Each number is 128 + 32 x the weight over its row's rms, rounded and kept within 0 to 255. Layers, rows and columns count from 0. The size above them is the row's rms in percent of the matrix's.

# layer 10 MLP gate, 1536x384, rms 0.0364, rows 1254-1288, columns 0-63
size [109  97  99 103  94  89 106 103 110 100 101 103  99 103  88 100 101 101 100  99 100  99 108  99  94  98 100 101 107 100 102 102 104 105  97]
[[145 165 144 118  93 153 148  84 143 141 171 106 185 106 117 198 186 126  89  98 173 161 168 182  91 122  94 143 125 147 155 165  65  83 131 129 136 117 140 124 227 120 154  76 150 185 118 114  79 148 144 141 148 100 132 104  92 156 124 130 202  76 160 127]
 [137 133 151  86 122 143 159 140 134 133  97 112 141 144  92 136 111  86 134 110 155 160  80 197 135 185 144 129 110  88  46 109 112 146  85 109 138 228 122 189 148 152 113 167  81 111 164 135 120 146  99  85  95 124 126 146 171 133 110 112 148 107 119 186]
 [100 165 183 151 113 102 120 133 157  95  88 120 168 121  97 129 177  84 155 186 137 162 183  85 147 130 141 153 145 115 122 134  93 173  94 124 194  58  86 119 107  97 106 158 167 133 144 161 186 132  72  84 185 121  81 146 124 119  94 179 131  92 176 187]
 [138 177  98 108 136 135 168 118  86 127 190 106 110  95  76 121 160 142  72 124  84 127 147 116 121 197 116 104  96 119 155  96 116 141  78 116 146 108  32  93 127 137 119 113  95 171  80 164 169 125 135 105  94 157 151 110 138  94 111 115 157 109 149 149]
 [126 107 135 108  64 121  89  76 111 111 150 122  83 181 157 142 136 203 151  62 111 124 151 148 144 167 125 114 134 101  87 115 108 149 171 101 125 150 168 113  52 116  81  99 157 127 139 142 142 110 115 125 122  79  84 156  74 117 153 132 165 151 149 165]
 [118 135  99  98 119 159 172 124 128 177 137 127 118  87 160 111 113 119 124 204 155 151 119 138 133 113 132  96 150  79 103  90  59 134 144 151 141  99 160 115 121 100  68 133 114  82 196 126  92 137 131  86 145 113  99 117 104 181 164 134  97  53   6 115]
 [144  99  74 109 138 184 207 128 117 120 110  88  87 130 105 129 114 121 153 125 160 194 123  98 107 106 150  68  83 157 138 101  88  70 140  73 153 137 151 142 114 135 104  69 154  73 176 119 142 144  97 104 199 125  75  81 112 118 169  79 154 115 101 164]
 [ 97 126 106 173  68 143  79 123 174  84 175  81 108 136 109 132  90 113 126 140 109 186 132 121  80 118 160 156 144 122 128 186 113 138 120 119 167 155  88 160  88 151  77 115 147 152  93 119 127  94 134 192 156 110 134 152 173 134 108 140 100 119  66 149]
 [127 142 145 139 143 108  74  71 157  57  87 164 183 159  83  85 166 133 157 136 155 151 148 160 133 115 108 200 143 117 159 115 172 178 109 189 136 129 164  98 216 155 144 162 132 177 159 145  88 103 120 132 105 148 138 131 115 104 158 131 145 108 127 148]
 [132 117 166 114 157 156 146 202  72 152 153  91 125 172 196 119 152 113  86 110  88 138 115 146 105 151 106 144 174 170 165 196 178  92 131 128  89 146 106 125 104  69 100 131  71 132 120 127 139 131 139 100 126 161 170 136 100 107  90 152 144  71 153 136]
 [150 151 142  43 128  99 126 101 141 108 137 116 154  57 160 154 125 135 152 106 119 116 134 115  96 122  83 149 143 153 112 129 104  90 148 159 178 119 104 149 107 153 171  96 140 108 154 144  59 185 103 119 117 119 113 186 152 103 128  55 138 216  89 113]
 [ 96 171  96 121 148 125  93 134 121 137 126 154 129 153 193 145 137 160  81  78 138 109  79 149 144  97 182 148  99  89 126 138 136 152 109 156 161 112  98 162  99 119  71 140 181 102 143 150  90 188 175 148 131 130 149 130 119 161 171 131 126 105 118 147]
 [112 101 141 136 149 128 160 123 146 123 121 140 211 135  91  99 119 144 119 114 222 114 136  51 113  95 126 177 141 166 141 183 157  93 154 173 121  93 156 105 119 129 113  96 122 134  91  50 128 119 118 145 118 106 130  91 168 119 120 122 123 175  98 178]
 [121  67 157 155 105 161 137 127  80 121 139  79 133  89 114 121 223 193 136 160 145  92 126 146 108  96 118  74 133 109 159 162  80 124  85 148  93  78 160  58 162 137  99 144 117 136  57 133  93 129 148 120 114 201 131 109  64 115 211 101 119 175 154 167]
 [ 82 129 184 172 148 116 103 132  93 172 138  98 116  60 162 182 161 108 121 128 158 113 116 171  96  82 116 102 130  93 162 124 130 126 182  95  97 152 139 111  64  97 124  98 114  85 138 137 125 195 146 137 118 109 108 158 115 214 157 126  49 109  91 183]
 [105 110 124 112 119 120  90 137 142 159  84 116 120 125 113 145 121 155 146 131 128 170 121  43 101 143 146 131 135 120 148 128  98  99 133 109 170 151 103  67  92 147 135 138 149 152  78 132  77 188  73 136 154 145  63  96 127 116 145  80  72  98 160 103]
 [163 111 124 132 119 110  70  75  93  85 134 120 128 105 143  92 122 133 140 108 233 130 171 160 118  77 189 142  99 124 146 174 111  99 115  92 125 149 121 110 131 113  77 131 118 113 161  95 148 208 132  73 116 120 164 155  79 173 132 169  85 113  93 169]
 [153 170 150  82 113 122 103 128  81 168 144 142 139 144 119 167 191 146 102 167  61 156 116 170  91 122 148 168 123 112 161 126 123 141 167 168 122  94  93 112  98  90 195 115 142 115 111 102 105  87 125  73 101 155 196 137 127 135 124 146 121 102 174 139]
 [110 105 113  77 106 138 134 145  58  70 147 152 167 122 142 133 203 181 139 139  73 122 117  83 145 156 152 145 125 190 120 126  48 134 132 124 120 158  95 109 209 138 170 113 111 151  76 135 104 192 140 161 118  93  90 140 120 116  49 101 105  82 121  85]
 [122 157 134 191 108 114 139  72 140  89 147 104 129  62 132 125 109 147 127 138  98 139 127 148 180 167 164 144  66 117 144 123 110 106 137 152 120 120 141 116 126 137  89 101 171 116  85 135  57 124  65 154 138 153 118 199 134 120  84 116  88 129 164 133]
 [ 99  74 117 109 156  95 109 170 118 145 175 157 127 143 168 125 109 101 142 175 175  89 145  74 105  83  73 152 100 141 218 109 160 111 152 148 148  61 115 181  81 128 157 148 122 159 133 124 122 160 122 143 120 117 175  78 129 119 102 112 141 132 156 174]
 [116  73  88 129 130 124 217  85 142 124 121 152  80 102 116 162 136 125  96 166  94 106 106 139 130 136  92 103 164  91  84 106 109 140 113 120 112 176 175 128 110 123  66 131 187 122 155 136  92 165 124 170  35  96  55  65 111  97 134 209 127 182 117 109]
 [154 167  90 152 119 137 182 138 136 144 134 124 123 107 122 211 176 181 111 134  91 124 135 145  98 145 141 177 144 144 159 166  91  99 156 155 120 170 128  67 121 120 125 121 121  99 126  70 122 108  72 117 160 122 154  83 163 113 138 163 130 169 145  80]
 [124 121 124 117 167 128 148 137 160  82 134 118 131 129 108 140 135 129 116 147 118 111 133 149 102 171 122 155  88 132  92 125 100 121 128 142 171  97 165 127 109 165 178 108  65  60 166 109  62 133 150 114 203 140 227 159  83 119 101 110 109  96  66 145]
 [143 130 113 128 143 120  99 107 105 201 183 164 111 112 113  97 108 176 185 208  83 103 121  75 187 186 140 195 224 102 167 173 125 140 146  83 111 178  74 123 139 101  87  87 102 131 114 128 157  98 174 175  28  90 104  97 125 108 126  77 163  77 174 144]
 [137 115 164 174 179  64 113 135 171 152 104 122 148 175 221 153 165 124  96 124 131 152 129 186 123 112 173 115  97  87 133  82 110 116 116 155 139 154 126 114 157 101  67 125 137 182  99  95 120  57 160 157  91 133  95 144 142 134  97 108  69 155  89 180]
 [120  76 103 144 115 138 114 114  75 137 134 127 120 137 135  94  97 135 122 169 119  71 128 197  96  88 126 125 198 156 174 174  97  84 121 140 152 139 144  55  74  71  93  87 149 166 163 109 139 111 114  97 145 129 119 107 100 138 108 173 129  79  93 162]
 [102 168 141  67  94  91 136 210 108 130  94 151 155 155  76 187 175 141 104 186 143  80  86  82 146 134 130 115 148 140 130 106  97 125  91  88 132 121  73 106 165 120 185 106 165 102 120 147 165 124 135 131 111 139 115  47  81 150 108 105 148 115 136 139]
 [ 64 168 190  85 118  70  73 103 133 112 141 122 108  96 151 139 130 124 139 129 112 175  83 116 169 142  93 143 161 180 162 115  89  98 147  70 152  94 107  77  94 163 139 144 109 148 154  60  57 112 118  90 113 185 118 140  91 173 101 163 110 152 154 162]
 [135 139 124 161 147 110  96 129 130 136 130 134 113 180 135 196  73  82 155 163 188 155 138 125 104 131 185 120 128  79 107 170  93 128 111 141  80 115 136 137 182 132 101 137 135  96 131 139 137 141 151 140 132 156 124 120 161  96 166 155 156 156 133 172]
 [155  73  92 138 158 105 121 153 119 125 175  93 137 125 136  78  73 137  97 102  76 122 150 114 122  93  69 126 136 148 134 128  72  73 146  63 146 132 160 105 130 166 175 121 179 155 128  81  70  85 150 144  70 141 158 138 113  75 111 127  74 133  97  95]
 [141 181 153 141 168 124 117 130  84 115 176 100 145  97  89 159 153  78  57 152 187  77 162 151 142 118 144 198 161 188 183 153 103 118 129 127 169 137 184 108 120 136 101  83 130  80 122 154 128 136  99 145 158 139 133  96 152 146 168  91 110 130  77 116]
 [ 97 156  99 176 159  86 209 134 149 122 139  81 163 174  91 176 154  60 127 157 160  57 125 124 154 115 210 160 181 136 171 114 137 185 116 110  98 148 128 141 162 158 121  74 113 142 143  95 137 151 125 166 171 170  79 115 141 127 106  82 144 145 117 154]
 [116 134 147  85 140 110 108 114  88 116  89 189 102 119 150 130 106 132 102 166  75 140 194 138 115 148 142 107 154 122 113 139 173  71 117 132 155 137 158 179  68 122 136 128  91 101 129  91 109 124 107 108 102 186 148 118 131 101 114 155 128 113 196 129]
 [ 97 132 164  79 127 143 108 106 148 135 128 175  86 113 121  90 118 140  54 121 123 166 115 146  94 128 147 134 102 173 100 129 143  80 123 134 154 145  57  51  91 104 174 124 118  91 169 124 141 110 154  81 147  85 166 128 143 160 210 178 192 138 116 160]]
# layer 10 MLP up, 1536x384, rms 0.0363, rows 1254-1288, columns 0-63
size [107  95 102 102  94  92 104 107 112 103 100 101  97 105  89 107 100  98  99 100  99 100 110 100  95  98  99  99 104  98 104  98 102 100  98]
[[119 102 153 175  96 133 111 112 147 165 136 162  85 123 117  73 197 151 147  65 124 156  88 125 132  78 114 171 126 111  88 142 217 168 163 178  16 144 105 122 113  91 173 120 100 192  77 122 181 148 140 108  47 137  97 131 122 123 134  72 126  87 145 166]
 [ 63 137 124 150 164  95 105 142 166  59 136 135 194 174 151 102 106 165 118  91 138 128 124 110 112  74 139 183 120 120 148 129 132 141 150 125 111 125 100 130  86 112 161 122 143 104  91 135 154 204 194  96 117 164  78 109 139 117 154 107 168 117 116 175]
 [118 127 127 109 101 198 123 153 155  95 127  87  75 162  95 142 129 119 122 132 153 154 121 222  80 169 142  97  64 104 130 130 149 117  90 122 122  89 157 153 103 119 152 115 157 140 120 103  92  89 141 147 116 145  76 155 112  89 155 193 154 115 166 133]
 [135 100 163 136 157  96 104 132  49 119 136 110 180 152 113 132 135 161 159 117 146 151  54 153 101  99 121 141  90 108 173  85 134 138 133 124 111  92 102 165  91 126 109 150  82 137 110 128 125 166 148 155 132 118  99 176 179  89 109 126 102 141 127 105]
 [142 137 138 106 124 135 125 114 137 147 134 140 116 177 143 157  71 115  91 121 156 122  81 116 121 232 149 143 109  76 151 146 118 163 125 132 115 133 151 100  69 132 174 167 162 141  78  98 178 147 162  91 130  81 100 105 160 193 175 134 169 112 125 141]
 [125 113 114  81 117 124 171 120 108 100  71 113 111 158 174  99  99 119 166  66  89  70 169  83 168 183 149 138  96 203 138 132 164 140 122 163  61 140 147 133 112  78 117 156  95 177 198 169 128 132 122 154  84 156 148 115 139 142 156 171 150 163 119 152]
 [151 194 135 172 115  90  88  82 163  87  87 140 132  95 126 116 145  53  96 111 127 107 183 110 109 139 116 121 100  89 163 168 147  83 161  56 102 139 153 129 117 142 154  68 139 101  94 104  83  89 117 132 134 197  93 159 151 150 131 107 149 112  52 126]
 [204 178 123 109 178 178  81 138 103 187 130 168  78  97 154  99 126 164  72 122 165 188 184 137 125 133 152 170 138 133 112 143 128  96 111 131  87 135 158  97 184  75 137 103 105 114 125 104 151 103 108  95 213 161 140 120  69 126 198 144 164 101  87 147]
 [133 147  86 147 148 118  91 117  99 145 117 100 237 169  72 142  90  85  96 100 155 131 145 134 156 145 107 103 100 139 110 101 130 163 118 164 161 166 105 118  98 101 165 167 133 147 118 166  91 134 106 151 179  47 172 123 141 179 162 169 135 156  68 157]
 [103 128  72  73 171 108 175  85 148  95 125  79 166 169 147 119  73 115 170  83 141 120 120 152 153 142 169 112 157 114  73 153 156 137 136 165 131 160 159 126 126  78 116 152 111 157  71 128  82 108  81  70 134  87 124 131  56  65 134 147 112 159 140 121]
 [184 115 166 114 124 149 142 122 127 115 114 113  79 140 150 163 144 121 104 132 125 157 100 137  89 108 105 157 174 134 121 107 168 168 145 125 149 122 148  96  64 111 173 198  79  98 112 152 163 134 133 111 134 104  88  68 104  89  84 187 143 137 121  97]
 [104 170 171 101 154 135 155 168 141  87 132  53 146 158 173 170 141 114 134 188 177 176 156  95 118  60 169 143 165 119 117 100 127 147 163 120 206 136 158 110 208 136 139 107  87 179 155 150 135 130 124 114 169 128 117 102 124 120 123 147 171 116 123 127]
 [147 116 153 176 141 200 135 169 118 130 178 115  51 141 163  92 144 145 102 166 120 141 161 108 101  86 129 120 140 164  95  99 158 157 152  78 116 152 110 173 165 167 117  99 156 118 117 112 120 139 139 122  83 112 127 199 131 165 166 119 148 113 123  86]
 [109 147 138 201 140 188 152 147  94 100 136  99 166 111 126 222 143  89  87 148 141  90 114 149  84 168 165 143  75  86 135 144 128 140 105 127 136  62 173 102 102 161 156 103 148 118 123 223 148 130 117 140 159 182 177 124 117 127 103 155  75 143 162 148]
 [105 133 174 228 134 104 102 141 148 135 132 129  94  98 116 189 158 142 161 132 147 137 132 125 122  72  60 107 139 112 148 114 160  65 133 188 154 157 141 116  42 124 112  90 150 106 119  99 100 187 123 124 112 113 121 149 157 176 123 117  82 136  73 173]
 [ 97 113 114 100 148  81  92 134 147 122  95 105 142 108 164 118  90 131  44 118 111 148 101  88 121 138 124 113 129  57 103  88  87 124 148  71 156 137 118 118 120 138 102 163  93 148 121 112 161 137  93 146 122 105  80 136 123 110 150 173 119 152 180 161]
 [164 160 127 163 113 147  93 154 176 134 126  85 177 143 150 151 118 158 140 125  79  80 146 139 124 155 163 167 138  54 124 196 119 171 143 177 110 119  71 114 116 103 122 129 115 129 127 120 185 101  98 151 134 187 150 104 121  98 104 107 183  79 126 157]
 [126  68 156 148  79 133 112 168  64 149  94 100  99 149 164 140 100 117 126 137 118 112 128 104 128 119 164 159 156 118 115 126 133 104 123 138 120 140 120 150 110 117  97 122 120 150 131 107 151  92 126 181 105 105 137 103 118 115  76 135 129 159 147 151]
 [160 149 134 160  94 180 162  95 168 117 122 143  82 138 106 111 109 145  69 146 176 120  99 117 157  54 100 122 128 155 105  45 148 123  55 151 124 169  98  36 111 121 118 103 142 131 224  61 126 129 147 107 143 160 139 107 195 122 118 116 176 119 135 110]
 [161 142 100 181 117 203 200  88 135 142 100 102 166  98 165 121 117 164 144 139 168 168  80 120 155 171  71 126 163 125 147  91 165 144 165  95  98  83 133 139 189  81  89 128 177  64 128 146  85 132  99 109 141  56  82 173  78 172 122  95 198 147  82 118]
 [109 125 105 107  98 138  95 155 134 169 170  79  67 109 119 158  85 138 107 127 143 125  67  89 156 110 152 180 175  99  69  68 153  73 156 126  88 142  96 170 137 118 185 133 181 154 138  96 150 178 178 139 109 137 149 120 167 129 119 123 157 149 135 161]
 [152 159 130  34 134  89 107 124 128 100 160 110 108 113 124  81 131 165 149 124 111  99 142 150 104 163 110 113 125 129  99  82 127 140  97 185 155  86 145  90 134 187 140  81 169 104  92 134  72 144 179 148 160  67 105  99  88 133 119 163 109  93 202 161]
 [161 101  92 123 122 134 107  94 157 150 131 162 108 128 101 126 139 155 116 111 103 162 189 188 115 143 133 149  93 116  90 122  96  84  80 151 117 100 172 180  94 143 152 207 128 139  75 125 160 125 148 116  95 125  93 136  44 122 106 140 132 112 124 173]
 [187 111 140  47 101  97 100 146 120 178 102  77  95 150  97 203 138 184  77 109  84 157 104 145 129 116 132 161  77 113 131  67 113 154 136 182 118 166 175 110  99 127 120 167  87  93 122 114 137 136  81 113 168 178 102 131  99 154 165 151 165 105  58 170]
 [105 208 148 172 126 144 162  90  83  84 173 126  81  82 119 110 162  60 114 154 124 102 111 127 175 153 158 157 169 117 176 114 128 180 167 180 117 178 174 135 107 142 142 126 150 159 108 141 144 114  69 140 119  97 156 163 137 212  72 140 120  71  45 147]
 [ 95 139 109 180 156 112 133 110 172  79 118  57 152 105 140  79  82 159  48 204 106 124 154 139 118 132  97  58 168 147 135 129 181 103 157 151 187  70 164 164 113 160 109 120 162 137  66 122 114 171 132 161  99 142 169 104 100 201 175 147 160 186 127 177]
 [144 103 104  95 146 122 131 151 144 126 162  98 166 151 142 171 109 138  61  99  48  80 112 104 133  92  85 150 123 138 133  97 113 199  75 161 171 146 116 135  69 113  28 150 140 146 101 169 145 108 176 116  87 160  68 108 147 114 134 129 157 120 100 170]
 [164 148 112 146 162 150 113 111  66 140 146  60 162  94 111 213  98 111 112 113 133  99 174 127 104  66  95 112 141 153  82 101  91 145  98 134 163 122  98 187 119 119 102 107  69 134 133 157  92  97 102 202 108 138 187  96 124 153  62 142 113 136 123  57]
 [170 196 116 112 152 132 115 121 116 149 120  72 128 132 144 141  79 115 146  90 173  80 131 116 188 129 148 153 166 144  67 108 148 127 121  69  76 109 135 123 100 152 154  54  98 167 148 134  66 103 117 116 154 135 109 145 173 105 104 102 209 123 151 159]
 [153 110 109  71 158 125 126 104 173 171  86 142 211  52  39 131 152  62  77  79 117 137 140 144 150  66 138 118  82 192 125 150 152 120 113 131 151 141 127 102  92  69 154 180 146 102  98 170 106 147 149 118 182 121  88 153 144 121  79 159 119 126 155 113]
 [156  86 141  90 137 116 148 185 106  92 138 104 142  96 104 127 139 127 138 109 115 141  88 116 142 152  81  80 130  98 129 154 152  94 141 113 137 121 122 138 157  76 189 175 121 111 110  84 114 119 161  94 127 163 186 132 178 128 122 124  85 172 120  68]
 [ 90  71 107 150 124 114 176 125 163 153  66 128 140 199  93 109 161 135  96  99  86 151  94 109 167  76  97 136 142 139 101 145 162  92 147  81  65 144 119 107 161 160 113  82 132 144  82  98 103  87 172 179 120  95 136 142 141  87 158 143 161 117 145 179]
 [108 108  97 157 113 155 128  96 166 114 150  95 163 186 145 167 135 107 143  53 157  74 156  68 118 167 147 118 223 165 164 143  62 137 143 123  89 127 165 115 186  93  63 117 113 132  55  65 150 158 145 119 124  60  83 165 180 189 174 149 150  97 186 120]
 [127  97  82 122 121 136 161  91 168 173 140 187 129 129  45 113  99 121 139 137 173  29 130 190 146  88 130 156 103 123 143  91  86 138 119 115 101 167 141 129 139 107 112 149  81  88 237 169 125 128 139 136 165  81 147 131 194 123 170 137 151 127 130  89]
 [132 165 158 200 138 138 116 132 134  99 165 121 104 130 130 146 136 114  85 114 135 137  62 117 181 118  99 175 138 124 144 106 143  61 125 210  81 114 145 115 118 115 178  73 102 148 146 132 204 132 151 104 120 120 223 146  74 158 125 150 159 132 144 140]]
# layer 10 MLP down (transposed), 1536x384, rms 0.0363, rows 1254-1288, columns 0-63
size [103  95  97  98  97  91 101 104 108 101  99 100  98  97  91 102 103 102  97  97  99 101 107 100  97  98 101  97 102 101 105  98  99 106 101]
[[ 96 159 169 187 139  96 112 156 165 163  87 138  70 157 115 129  75 126 101 164 175 100 128  92  93 125 105  98 102  56 132 134 110 112 117 112 152  92 200 148 109 144  87 137 109 104 115 131 146 149 147 135 144  84 124 114 133 144 117 172 112 125  75 164]
 [195  89  90 155  98 153 116 115 111 122 142 100  95  97  94 113 130 150 180  99 144 144 102 107 126 123 142 103 149 134 146 126 133 123 130 185  97 139 156 164 113 190 130 142 101 116  47 100 137 103 139 138 100  74  96 136 170 136 130 148  93 183 131  87]
 [114 131 127 132 138 192 112 164 113 132 181 125  86 166 110 136 143 128 115 109 115  94 129 107 143 100 128  61 139 172 147  61 145 133  97 116 171 139  75 106 151 139 181 110 183 134  73 146 131 149 155 156 120  67 178 133 105 134 162 110  57 119 149  79]
 [146 162 166 140 107 152 147 143 139 134 174 130 169 153 145 145  72  85  82 156  89 135 139 127 128 111 128 162  85 114 156  74 140 123 153  83 135 176 104  98 129  86 183  98 144 118 136 108 171 107 126 124 102 150  95 101 162 102 154 108 156  66  32 123]
 [179  64 162 114 133  99 163 142 168 136 114 142 166 122 126 131 195 131 148  95 147 136 145 181 140 137  97  67 158 145 122  57 186 181 118 139  76 110 115 118 119 140  60 121 152 106  81 194 116 122 107 113 152 128  56 101  81 137 169  74 145  96 137 162]
 [143 113 154 103 129 110 150  57 174 144 102 101 127  93 116  98  99  98 156 128 130 115 154 207 100 177  36 127 214  95 194 114 110 151 116 132 144 173 209 113  77  82 142 101 100 145  97 124 113 123 132 122 125 199 154 110 123 139 132 130 129 138  92  99]
 [ 85  88 102 160 132 128 159  90 157 186 158  92 137 108 142  90 148 174 121 123  94  43  95 174 135 127 131 171 129 148  99 110 127 109 123 153  82  84 122 154 123 117  92 158 112 115 138 141  69  91 122  79 156 121 162 122 124 133  99  75 162 189 126 146]
 [105 196 170 196 117 125 140  81 107 197 123  86 135 142  61  98 159 115 153 135 116  93 172  99 105 135 113 169 143  90  58 155  51 136 155  99 105 133 114 144 106 213  96 167 117 137 114  93 102 186 129 127 147 106 104 175  98  73 109 134 137 147 109 139]
 [104 136 127 202 108  51 138 116 131 133 104 185 153 108 144 127 110  96 154  99 181 140 150 172 163 143 179 124 124 158 143  65  99 140 110 150 122 137 138 128 134 114 160 114 114 152 159 120 130 100 144 148 151  97 110 179  90 131 152 197 142 124  62 117]
 [137 147 112 148 110 193 130 117 177 105 125 132 112 113 154 135 174  96 114 138 130 155 143 157 164 109 141 169 102 114 116 176  61 157 142 164 137 169 188 159 110 124 126  71 162 142 106 183 144  81 128 103 141 141 123  84 132  81  66 106  81 120 176 154]
 [133 203 197  75 130 154 126 119 177 139  90 102 161 156 138 136  90  89 198  95 150  59  95 165 132 175  76 149 184 171 127 116 157 144  99  89 114 150 142  91 152 109 185  93 154  98 112 122 112 193 174 142  96 121  82  95 146 171  70  91 160 185 158 174]
 [ 66 155  95 114 130 175 135 177 138 164 171 120 139 138 138 141 127 159 113 121 118 138  95 115 166  97 163 255 127 103  96 178 170 110  79 119 148 109 114 187 112 127  81 113 143  81  93  96 172 137 114 208 121  60 118  99  90 162 125  83 168 105 120 207]
 [106 164 149 182  88  99 117 103  97 108 169 109 178 109 145 107 120 121 155 174 113  86 145 161 154 128 122 156 132 180  81 104 142 163 108  87 148 119 114 128 123 155 110 127 184 125 143 168 235 148  94 165 174 136 169 104  74 144 104 165 166 134 135 101]
 [175 170 111 138 171 181 108 178 107 127 128 132 122 202 188 137 145 157 141 158 146 147 146 159 111  79  96 160 162 130  63 109 188 147 116 107 114 119 150 141  52  99 147  92 109  71 146 173 137 118 155 196 111 153 128 118  92 180  88 106 119  95 127 112]
 [131 101 154 138 137 170 150 129 190 144 151 155 118 127 136 137 146 121 137 135 151 121 123  88 164  85  61 138  84 152  79  80 141 148  89 106  79 178  91 129 137 152 127 105 146 121 114  76 131 118 129 132 110 138 125 137 123 138 120 186 161  76 102 121]
 [112 104 145 123 164 118 146 111 141 125 118 148 118 130 121 108 109 143 149 134 138 157 105 132 129 144 128 116 135 116 105 118 103 169 155  99 170 192  84 114  94 127 122 123 121 119 146 112 146 107  70 111 124 136 184 129 175  97  91 135 191 170 145 160]
 [ 68  50 123 128 106 128 156 114 104 155  99 117 186 126 129  78 141 167 145 116 148  81 168 124 179 146 178 181 181 181 118  65 141 136 202 161 105 127 168 151 134 173 154 115  71 111 166 122  83 126 155 124 150 103 163 160  78 154  82  86 129 160 159 143]
 [160  81 160  88 143 122 168 163 139 112 109 148  91 127 141 156 131  91 129 122  60 198 122 147 148 111  78  87 143 169 119  77 121 131 150 163  97 120  83 146 125 131 171 113  76  90 187 108 116 128 121  84 129 117 110 131 144 162 108 137 125 184 170 164]
 [101  87 146 110 158 119 137 104  84 138 143 145 127 129 118 104 160 114 108 145  95  95 164 148 197 112 130 187 148 193 111 116 126 121 148 101  94 141 172 139 133 138  96 100 143 122  38  52 135  82 131 110 142 160 136 115 159  55  79 116 160 102 119 110]
 [112 166 125 113 104 150 162 116 116  99 151 119 142 142 122 104 125 156  93 131 100 149 139 157  49 168 106 141  69 114 154 139  83 123 114 188 126  99 151 181 108 124 130 108 180  84 143 149 139 158  97 100 131 159  99 118 123 155 163 136 158 116 150 155]
 [ 97  96 127 172 120 143 162 117 150 143 147 117 154 138 175 103 186 106 131 122 159 104 147  94 116 169 132 120 112 183 124 115 131 167  91 142 106  59 119 119  97 153 154  77  93 124  98 130 124 119  91 137 152 180 130 124 135 114 171 137 144 108 145 108]
 [141 132  91  69 113 101 119 137 104 137 168 173 113 172 141 122 104 135 167 121 112 130 124  94 129 166 104 122 127 111 114 111 159 125 139 136 186 162 138 133  91 166  67 172 144 149 105 142 131 138 160 162 189 163 152 107 116 137 132 122 121 141 154 162]
 [136 100  66 121 104 159 138 119 172 185  67 160 143 154 147 168 186 134 159 218 123 137 193 178 170  94 159 194  95 191  75 108  92 190 135 135  91  71 104 205 120  84 165 200 162 149  86 103 195 132 124 128 127 150 119 113  76 144  89 116 126 113 138 157]
 [134 134  94 111  99 107 119 115 142 143 130 128 213  80 110  86  93  80 134 150 143 141 147 140 127 100  73 141 140 123 128  90 178 127 152 111 163 133 167  96 113 198 116  39 123 120  99 131 146  91 147 151 128 139  84 155  52 134  55  94 129 146 157 132]
 [173  94  97 122 141 105  86 140 149 202 113 135 154 153 144 110 131 145 123 164  81 122  70 110  98  92  83 126 144 108  85 158 152  76  98 143 144 171  57 160 136 114 101 109 127 105 120 105 126 115 112 197  79 192 156 109 146  75 129 138 163 122 164 116]
 [181 138 117  89 142 150 108 154 106 151 111 173 175 161  92 139 135 110 144  69 149  98 148  91 103 191 155 106 134 111 206  88  89 122 104 129 135 130  75 130 148 166 171 138 147  91  85 132  95 167  73 129 107 157 130 155 106 110 112 129 108 115 124  69]
 [146  87 113 151 124 156 109 146 115 120 169 103 119 188  54  91  77  64  26 134 136  97 180 136 101 134 148 113 197 112 118 145 165 159 122 107 153 155 136 137 125  76 116 122  94 169 110  88 154 132  84  82 163 153 188 143 119 137 114 202 110 119 117 148]
 [128  85  78 158 135 178 122  74 142 115 104 118 110 112 106 149 112  97 128 155 129 137  81 171 221 102 143 137  98 143 106 171 149 152 158 145 127 167 153 101 130 138 138 154 174 107 142  87 117 164  78  63 122 179 103 155 148 117 166 149 155 100 145  82]
 [119 164 103 130 163  91 170 189 117 155 168  52 174 109 168 109 116  94 135 127 133 152 160  98  98 121 135 208 144 118 174 131 139 118 140 129 128 123 153 143 139 173  63 164 181 137 134  96 111 139 121 108  86  79 126 170 108  98 122 140 165 124 103 137]
 [187 181 118 161 178  98 124 136  85  89  96 154  57 141 124 119 119 169 101 136 135 146 207 172 158 127 149 178 140 124 114 120 155 142 130  98 164 193 137 137 120 124 125 133 181 111  82 196  47 136 152  65 106 179 108 139  72  72 183 122 129  75  88 184]
 [124 123 100 110 165 103 100 146 172 122 136 124 131 127 146  78 140 114  82 135 155 125 146 111 134 142 149 127 182 129  94 160  35  43 170 100  96  88 132 125 150 120 106 123 107  90 102  90 105 108 152  84  99 182 125 104 140  90 146  89 121 148 169 111]
 [107 130 154 129 157 160 137 154  91  96 111 166 127 183 155 137 137 188 188 116 122  70 147 166 145  94 126 101 109 124 178 145 140 101 136 147 128 132  94 149 108 112 140 112 193 108  94 112 122 130 137 145  87  61 166 196 109 100 142 112 197 118 131 141]
 [162 117 190 224 115 126 150 185  79 128 133 176 157 123 123 119  55 123 115 128 122 156 106 132 160 142 138 112  97  70 116 145 101 106 111 153 107 128 149 102 157 116 110 144  94 137 129  93 137 161 152  92 128 170 107 101  88 111 106 178 133 104 134 138]
 [167  87 151 118 128  89 162 105 171 114 125 104  93 115  83 145 110 161 165 127 122  97 192 166 143 119 131 200 152 207 164 128 109 127 117 136 139  85 202 138 148 117 138 128  82 141 112 155  94  91 206 162 108  37 163 135 193 102 154 176  84 159  93 158]
 [ 97 161 117 153  79 126 112 202 121 147  46  88  80 127 165 151 156 128 158 172 150 150 136 199 106 164 194 176 110  76 119 174 116 123 131 103 117 117  76 155 119  95 167  96 129  84 145 110 107  96 112  71 160  76  95 160 153 110 124 156 159  62 148 131]]